config.toml
n_layer = 8
d_model = 128
n_head = 6
n_kv_head = 6
head_dim = 32
d_mlp = 640
vocab_size = 1024
activation = "gelu"
norm = "layernorm"
norm_place = "pre"
norm_eps = 1e-05
positions = "rope"
rope_base = 10000.0
rope_fraction = 0.25
qk_norm = false
attn_scale = 0.177
bias = "all"
tie_embeddings = false
parallel_block = true
init = "normal"
init_std_qkv = 0.0442
init_std_o = 0.0
init_std_up = 0.0442
init_std_down = 0.0
optimizer = "cautious_adamw"
lr = 0.0022
lr_mult_qkv = 0.4
lr_mult_up = 1.22
beta1 = 0.9
beta2 = 0.95
lr_head = 0.00353
warmup_steps = 276
schedule = "wsd"
decay_fraction = 0.581
decay_shape = "cos"
final_lr_fraction = 0.1
batch_tokens = 32768
seq_len = 512
doc_mask = true
train_tokens = 149900000
steps = 4575
dataset = "wikipedia_en"
Each number is 128 + 32 x the weight over its row's rms, rounded and kept within 0 to 255. Layers, rows and columns count from 0. The size above them is the row's rms in percent of the matrix's.

# layer 4 MLP up, 640x128, rms 0.0902, rows 208-220, columns 0-127
size [108 104  90 106  90 107 124  93 100  97  99 101 105]
[[154 130  93 187 129 127 150  77 139 196 112 177 147  93  63 157 148 107 144 144 151 111 143 136 112 127 146 131 133  98  88 143 122 180 188 117  86 129 105 121 148 114 153 116  87 115 147  56 122 155 128 196 172 120 108 129  63 137 109 151  78 122 130 133 153 146 138 112 183  73  45 142  92 150 130 154 190 125 129 123 105 135 107 127  54  96 109 121  95 117 116 139 145 174  80 128 111 152  81 152 166 148 128  71 184 146 187 186  66 111 140  78 105 116 123  98 136 113  95 129 130 160 179 160 136 115 127 161]
 [152 145 118 192 153 132  55  65  62 105 151  90 127 154 128 101 123 137  97 105  88 161 143 140 102 168  96 185 126 160 140  77 178 144 144 140 101 137 130 161 109 135 102 122 144 173  43 149 113 124 138 115 120  98 114 121 121 128 105 131 124 156 148 171 132 119 126  80 102 101 126 183 153 127 110 141 123 137 140 134 129 128 118  76  91 173 151 161 131 138 145 215  88 183  93  78 106 224 129  80 129 139 170  97 131 135 174 138 139  47 135 120 110 125  96 155 159 130 128 187 139 137  98 193 156 107  91 106]
 [ 98 140 140 112 136 117 155  96 149 189 119 103 115  91 139  84 156 125  68 144 113  63 149 112 107 150 117 174 161 135 122  76 179 129 192 145 101 144 122  99 111 137  44 128 123 255 140 103 148 113 115 124 209  96 113 131 161 137 104 139 121  67 149 156 157 121 127  96  18 126  75 169  85 151 121 149 158 134 114 166 143 156 108  98 136 117 139 108 119 111 127 124 112 139 124  96 130  95  78 143 144 175 139 140  67 117 150 151  86 135 157 135 151 171 140 170 136 127 122 176 159 139 144 138  89 144 131 142]
 [110 173 125 120 216  91 124  92 109 136 208  75 189 123 135 111 126  94 134  89 155 108 137 167  97  58 158 126 169 161 116  90 137 163 134 126 149 143 150  81  77  95 131 113  76 134 124 120 120 166 125  98 158 113  74 150 149 136 159 160 135 178 143  90 170  82  81 156  73 106 110 178 163 161 135 138 132 158 136 150 139 150  65 128 186 179 114 167  96  88 127 136  67 104 120 116 131 144 135 159 122  84 136 142 152  75 137 200 141 132 126 148  80 150 124 195 105 122 138 118 100 131 151 118 131 174  81 125]
 [101 122  79 159 137 116 155 108 197 189 149 100 125 118  69 122 124  94  62 157 148 120 152 136 153 151  61 179  91  87 135 118 147 135 135  94 137 120 171  66  89  95 117 148 139 165 134 127 160 173 139  68 129  74 130 184 151  72  97 160 155  85 114 151 119 165 120  68 132 208  87  95 136 151  98 184 154 176 132  93 161 111 142 103 143 149 103 133  98 147 143  86 147 127 105 109 102 125 110 126 136 113 144 105 129 121 151 110 172 150 190 148  74 121 187 118 100 152  90 149 175  91 153 130  96  77  93 127]
 [154 149 107 140 193  49 107 115 152 116 124 126 100  41 121 104 189 140  78 149  81 104 138 181 126 131 168 153 138 125 136 141 156 127  91 146  66 111 146 101 158 139 128  93 166 231 149  94 178 192  77 152 130 114 138 114 153  87 180 165 119  95  80  98 113 130  83 129 126 102 159 113 126 169  80 122 116 130 145 127 148 143 134 129 102 118 166  98 104 100 141 138 130 171 140  76 190 145 103  93 191 159 115 160  60 141 158 147 117 104 180 137  96 148 108 135 170 148 125 130 143 112 131 125 160 136  80 101]
 [ 75 164  56  89 157 102 127 108 138 132 119 173 145 113 119 128 113 139 113 114 115  90 124 168  89 155 150 134 160 100 148 130 119 144  77 180 158 170 155 117 166  95  71 124 123 169 106 124 223 101 135  77 158 122 110  99 143  79 115 145 125 127 188 173 127 144 112  92 131  90 143 128  87 177  26 112 156 146 128 143 132  88 111 140 196 126 151 158 111 148 126 194  85 143 125 125 121 120  85  94 149 163 125 132 129 120 173 151 143 132  94 155 138 113 198 145 190 100 119 111 142 104 109 111  66  52 131 142]
 [133 119  93 159 161 151 164 124  75 164 107 131 101 104 109 143 110 106  92 192  82  91 174 125 131 102 162  85 168 156  99 153 121 193 189 156 106  94 174 100 125 152 135  95 149  86 203 107 132 180 142 117 171 118  37 136 131 131 148 113  97  63 112 117 184 106 113 143 122 164 183  98 159 157 145 137 157  88  56 103 116 173 115 134 133 158 134 180 133  64 141 112 137 169 106  99 172 122 162  92 135 128 164  85 145 109 130 163 151 112 145 133  83 134 117 133  98 136 129 102 171  63 131 116  85  96 136 142]
 [140 151 142 154 126 134  76 117 155 132 124 185 131 108 114 111 131 120 138 109 125 139 109 140 130 150 158 180 141 200  74 149  96 207 124 109 100 133 150 128 144 144 121  89 104 154 123  80 106  82 120 154 117  63 154  77  50 110 188 197 137 182 161 115 125 201 136 120 140 116 114  97 135 179 134 101 103 109 111 191 136 161 161 161  78 152 108 113 130 145 142 120  75 108 150 149 125 102  91 126 163 180 122 129 133 143 196 175 125  57 144 146 134  91 106 108 159 110 173  90  67 129  94 115 111  75 166 137]
 [159 180 124 111 147 139 153 122 112 127 152 160 179  59  72 144 140 112 147  70 124  83  97 148 123 123  54 110  94 128  45 144  77 159 167 182 133 156  92 169 116 112  89  95 151 154 117  95 196 156 129  91 146 104 189 165 125  17 142 120  86 137 140 189  99 181 147 137 133 119 140 157 120 122 112 118 114 146 151 119 138 128 126 181  75  86 100 132 143 112 120 128 102 125 133 118 135 137  88 143 165 173 148 127 123 101 174 148 130 121 149 132 102  65 196 138 143 116 164 120  90 158  89 138  83 114 108 122]
 [144 159 105 112 120  96 141 141 116 125 153 192 148  94 112  83 137 132  90 146  87  77 144 143 134 141 121 148 106 144  90  53 112 150 146 156 121 109  78  97 162 128  66 199 133 110 148  96 123  74 184 128 151 138 162 106 122  66 165 129  69  59 105 148 166 136 139 136 160 127  86 156 110 171   0 126  93 165 124 150 144 166  99 116 137 153 127 130 106 204 112 150 104 155  78  69 155 168 133 144 143 164 132 126 114 160  96 117 158 153 117 132 118  76 168 151 121 142 111 159 147 140 115 166 119 154 127 128]
 [ 81 172  69 169 206 153 140 105 113 149 190 127 117 152 142 142 138 147 116  92 135 101 150 155 126 138  35  95 197 129  95 133 106 140 144 113  66 119 131 152 114  44  90 143 139 119 136 118 124 164 197 134 167 112 123 173 103 137 106 166 136 103 138 206 151 197 115  67  71 111 135 122 145 161 115 152 130 158 137 114 122 105 103 146 145 132  86 152 142  77 165 158 114 129  83 124 107 135 106 105 166 104 119 137 164 113 134 112  71  98 130 106  74 110 186 143 130 137  99 124  73 173  96 161  91 126 157 111]
 [108 109  80 119 113 114 115 128 112 151 214  83 151 176 180 121 146 137  62 122 134 138 157 138 107 110  83 101 214 106 137  74 163 149 113  91 125 105 150 153 111  90 144 108 115 202 120 140 148 160 159  72 120 141  72 131 134 125 122 204 135  85 160 157  75 148 101  55  76 142 101 148 184 124  71 188 109  84 146  98 177 130  97 106 137 193 103 127  96 123 129 169 137 121  98 134 111 125  98  98 180 112 149 103 103 135 128 140  82 153 140 112 160 125 164 130 102 136 104 154 119 102 121  77 114 145 164 150]]
# layer 4 MLP down (transposed), 640x128, rms 0.0849, rows 208-219, columns 0-127
size [100 129  97  86  76 112 125  83  93  79 110 104]
[[ 90 136 154 124  86 101 143 166 167 129 157 166 143 143 151 136 171 112 123 118 105  79  95 109 150 125  93 134 155 120 101 145 125 155 163 101 178 150 157 198  66  78 136  80 118 116 135 115 190  89 124 101 160  94 144 124 151 147  55  76 121 163  70 103 130 155 184 153 149 123 124 111  65 133 131 137 166 115 145  96 110 117  90 100 134 141 123  61 113  63  98 127 132 151 103  80  96 154 113 136 180 145 135 136 166 137 121 137 145 195 109 195 121  83 133  70 133 172 150 135 165 102 136 146 113 130 127 232]
 [122 152  77 135 148 132 153  97  61 107 111 136 135 152 109 105  69  98 152 113  79 181 181 116  88 179 116  84 175 146 106 143 154 161 177 124 107 105 197 142 123 134  89  96 120 111 148 100 114 113 153 158 114  96 152 103  99  79 129  88 148 171 147 143  63  90 121 157 171 122 149 144  83 174 116 157 146 118 146  55 128 154 141 135 127  70 107 136 165 161 133  77 152 141 129 129 121 158 145  90 134 182 140 117  84 140 114  75 151 169 112  95 115  41 144 135 178 120 162 106 150 146 197 207 122 121 121 136]
 [132 168 130  85 117  97  80 119 108 146 183 129 119  67 104 127 112 102  98 123 133 130 169  92 151 132 128 125 170  91 175 106  87  96 186 112 112  95 183 115 104  68 157  68  80 139 106  85 139 140 161  81 107 117 113 100 127 132 154 143 123 158 152 180  61 192 128 111  84 171 120 158 188 196 131 170 120 134 139  97 108 172 121 170 148 220 132 188  55 131 150 137  78 101 130 162 130 156 108 159 121 110 128 121  80 103 106 154 116 135 163 113 165 121 124  98 150 118  81 155 137 142 130 141 132  99 132 183]
 [133 111 140 142  96 174 147 171 163 149 109 137 128 145 142 127 133 155 105  94 157 100  98 132 148 144 100 160 177 138  70  64 172 196 143 125 196 147 149  95 139  99  82 116 142 139  93 172 120 124 127 126 156 150 189 116 127 105 144 147 114 160 120 129 159 105 132  94 121 110 100 104 117   5 115 130  73  61 100 131 185  75 161 139 114 110  96 128 151 142 115 102  99 126 106 150 112 118 148  67  73 108 139 107 140 127 108 171 173 133 200 201 126 126 148 116 181 132  87  97 152 100 123 176 155 107 142  76]
 [138 201 136 111 133 133  80 117 143 135 114 153 172 176 128 164 105 136 115 106 194 149 174 156 125 149 193 126 121 180 127 106 110  60  64 153 148 136 114 131 191 147 114  63 180 132 149 143 122 118 114 150 190 188 144  80 102 170 165  73 115 157 148 129 153 157  97 117 141 114  89 157 107  44 130  84 113 135 110 115 100 100  62 161  53 121 117 169 125 137 141 148 103 124 141 122 133 149 120 147 187 159  71 178 124 125 136 126  93 136 107 122 105 113 150 156  87 107  99  83  97 119 127 123 104 179 121  78]
 [133 160 137 150 164 110 127  76 156 155 150 119 115 151  96 147  78 153 178 158 175 111 148 151  34 165  91 136 127 124 154 169 168 156  81 152 137 121 114 102 118  98  60 119 159 106 125 111 121 132 109  79 158  72 140 108 125 125 135 132 128 113 142 106  72 120 102 165 110 121 148 172 104 139 143 140 180  83 114 158 121 171  88 155 177 166 197 177  94 134 113 185 123 144 148  91 168 158 165  66 115 145 113  94 109 114  90  91 138 135 123 157  73 116  96 142  89 136 106 206  67 147 119 139 182  86 158 172]
 [ 84 112 176 119 107 163 101 148 123  88 156 135  88 121  78 131 116  91  55  86 148 175 135  89 155 112 172 168 150 189  56  87 145 126 129 171 159 115 141 118  95 128 134 147  80  99 119 153  97 123 173 141 124 112 112 157 135 133 112 112  86 150  89  93 128 130 173 137 158 135  94 198 181 127 120  98  97 182 137 103 164 106 150 178  88  89 172  76 100 123 148 132 195 110 184 174 135 123 176 144  77 167  71 146 118 137 111  73  78 104  75 115 127  88 133 167  97 109 138 148 120 138 182 110 132 123 125 129]
 [111 114  90 128  91  70 119 168  78  92 127 127 141 124 134 158  85 113 134 101  79  90 131 134 127 130 119  95 152 137  96 151 109  55  50 113 116 139 172 117 166 110 141 116 176 155 101 124 143 174  76 174  79 133 102  93 182 108 164 136 128 108 147 146 162  98 154 127 122 121  75 112 198  78  79 111  74 143 125 198 143  92 153 154 166 153 152 137 175 118 178 149 144 113 133 127 120 110 151 162 123  92 177 157 113 101 142 171 171 155 146  87 117 170 110 187 162 140 163 132 101 105  94  48 126 149 133  74]
 [134  67 187 109  74 157 122  51 105 176 174 129 136 117 126 161  99 149  90 129 188 107 193 138 110 135 188 119 168 120 178 199  88  82 109 100 154 103 156 156 167 140 132  75  90 101  92 169 118 132 107 135  72 137 148 155  70  74 104 124 112  69 124 128  88 131 131 166 152 161 113 122  93 180 149 139  92 139 101 119 172 103 163 110  77 107 167 123 159 127 129 157  97 136 149  97  96 142 115 122 162 123 123 130 121 110 160 168 170  96 157  72  83 103 116 127 156  91 114 189 136 137 158 150  83 130 118 149]
 [125 138 102 137 104 118 144 116  94 100 150 161  81  55 164 138 174 125 138 151 140 161 105 118  67 172 121 133  96 157 117 140 114 116 118 129 111 128 170 118 147 133  32 146  61 119 106 161 124  99 178 124 178 170  93 145 133 147 166 119 142 200 147  69 150  71 101  62  84 130 168 118 181 113 154 146 118 132 130 115 144 144 166  88 127 136  71  92 109 206 127 132 170 186  85 120 145 152 157  68 120 109 106 173 114  99 126 186 152 145 133  97 143 123  46 100 158 162 146 128 135 108 167 110 127 131 112 126]
 [194 161 149 148 113 118 110 179  66  75 159 200 123 182 139 137 132 112 156  93  86  82 165 120 140 188 120 112 151 128  92  91 148 128 135 162 142  82 131  85  92 155  62 153 106 184 151 118 167 129 113 148 178 141 155  68 140 110 195 179 127 155 151  89 106 101 118 112 105 127 116  80 143 151 147  88 111 173 119  82 114 101 155 125 133 132 174 106  69 124 175 123  96  89 165  63 134 172 156 147 131  93 112 141  91  98 158 190 145 137  96 108 171 111  90 111 138  88 144 116 159 106 104 119 135 127  93 162]
 [174  86  91 159 137 151 139 120 117 139  99 151 119 126 134 140  81  86 188 102  88 144  83  91 120 166 164 123 119 161  87 104 114 143 104 129 171 135  77 161  81  84 137 119  92 101  75  92  80 158 124 171 102  93 123 144 106 153 143  88 155 138 167 164 125 102 105 148 158 149 163 131 148 121 171 185 126 121 184 151 151 153 116  61  74 161  95 162 187 147 105 107 163 156 114 122  83 167 169 126  64  97 109 144 131 112 177 116 115 159 101  85 143 142  95 164 149  77 140 146 197 112 102  53 122 184 157 139]]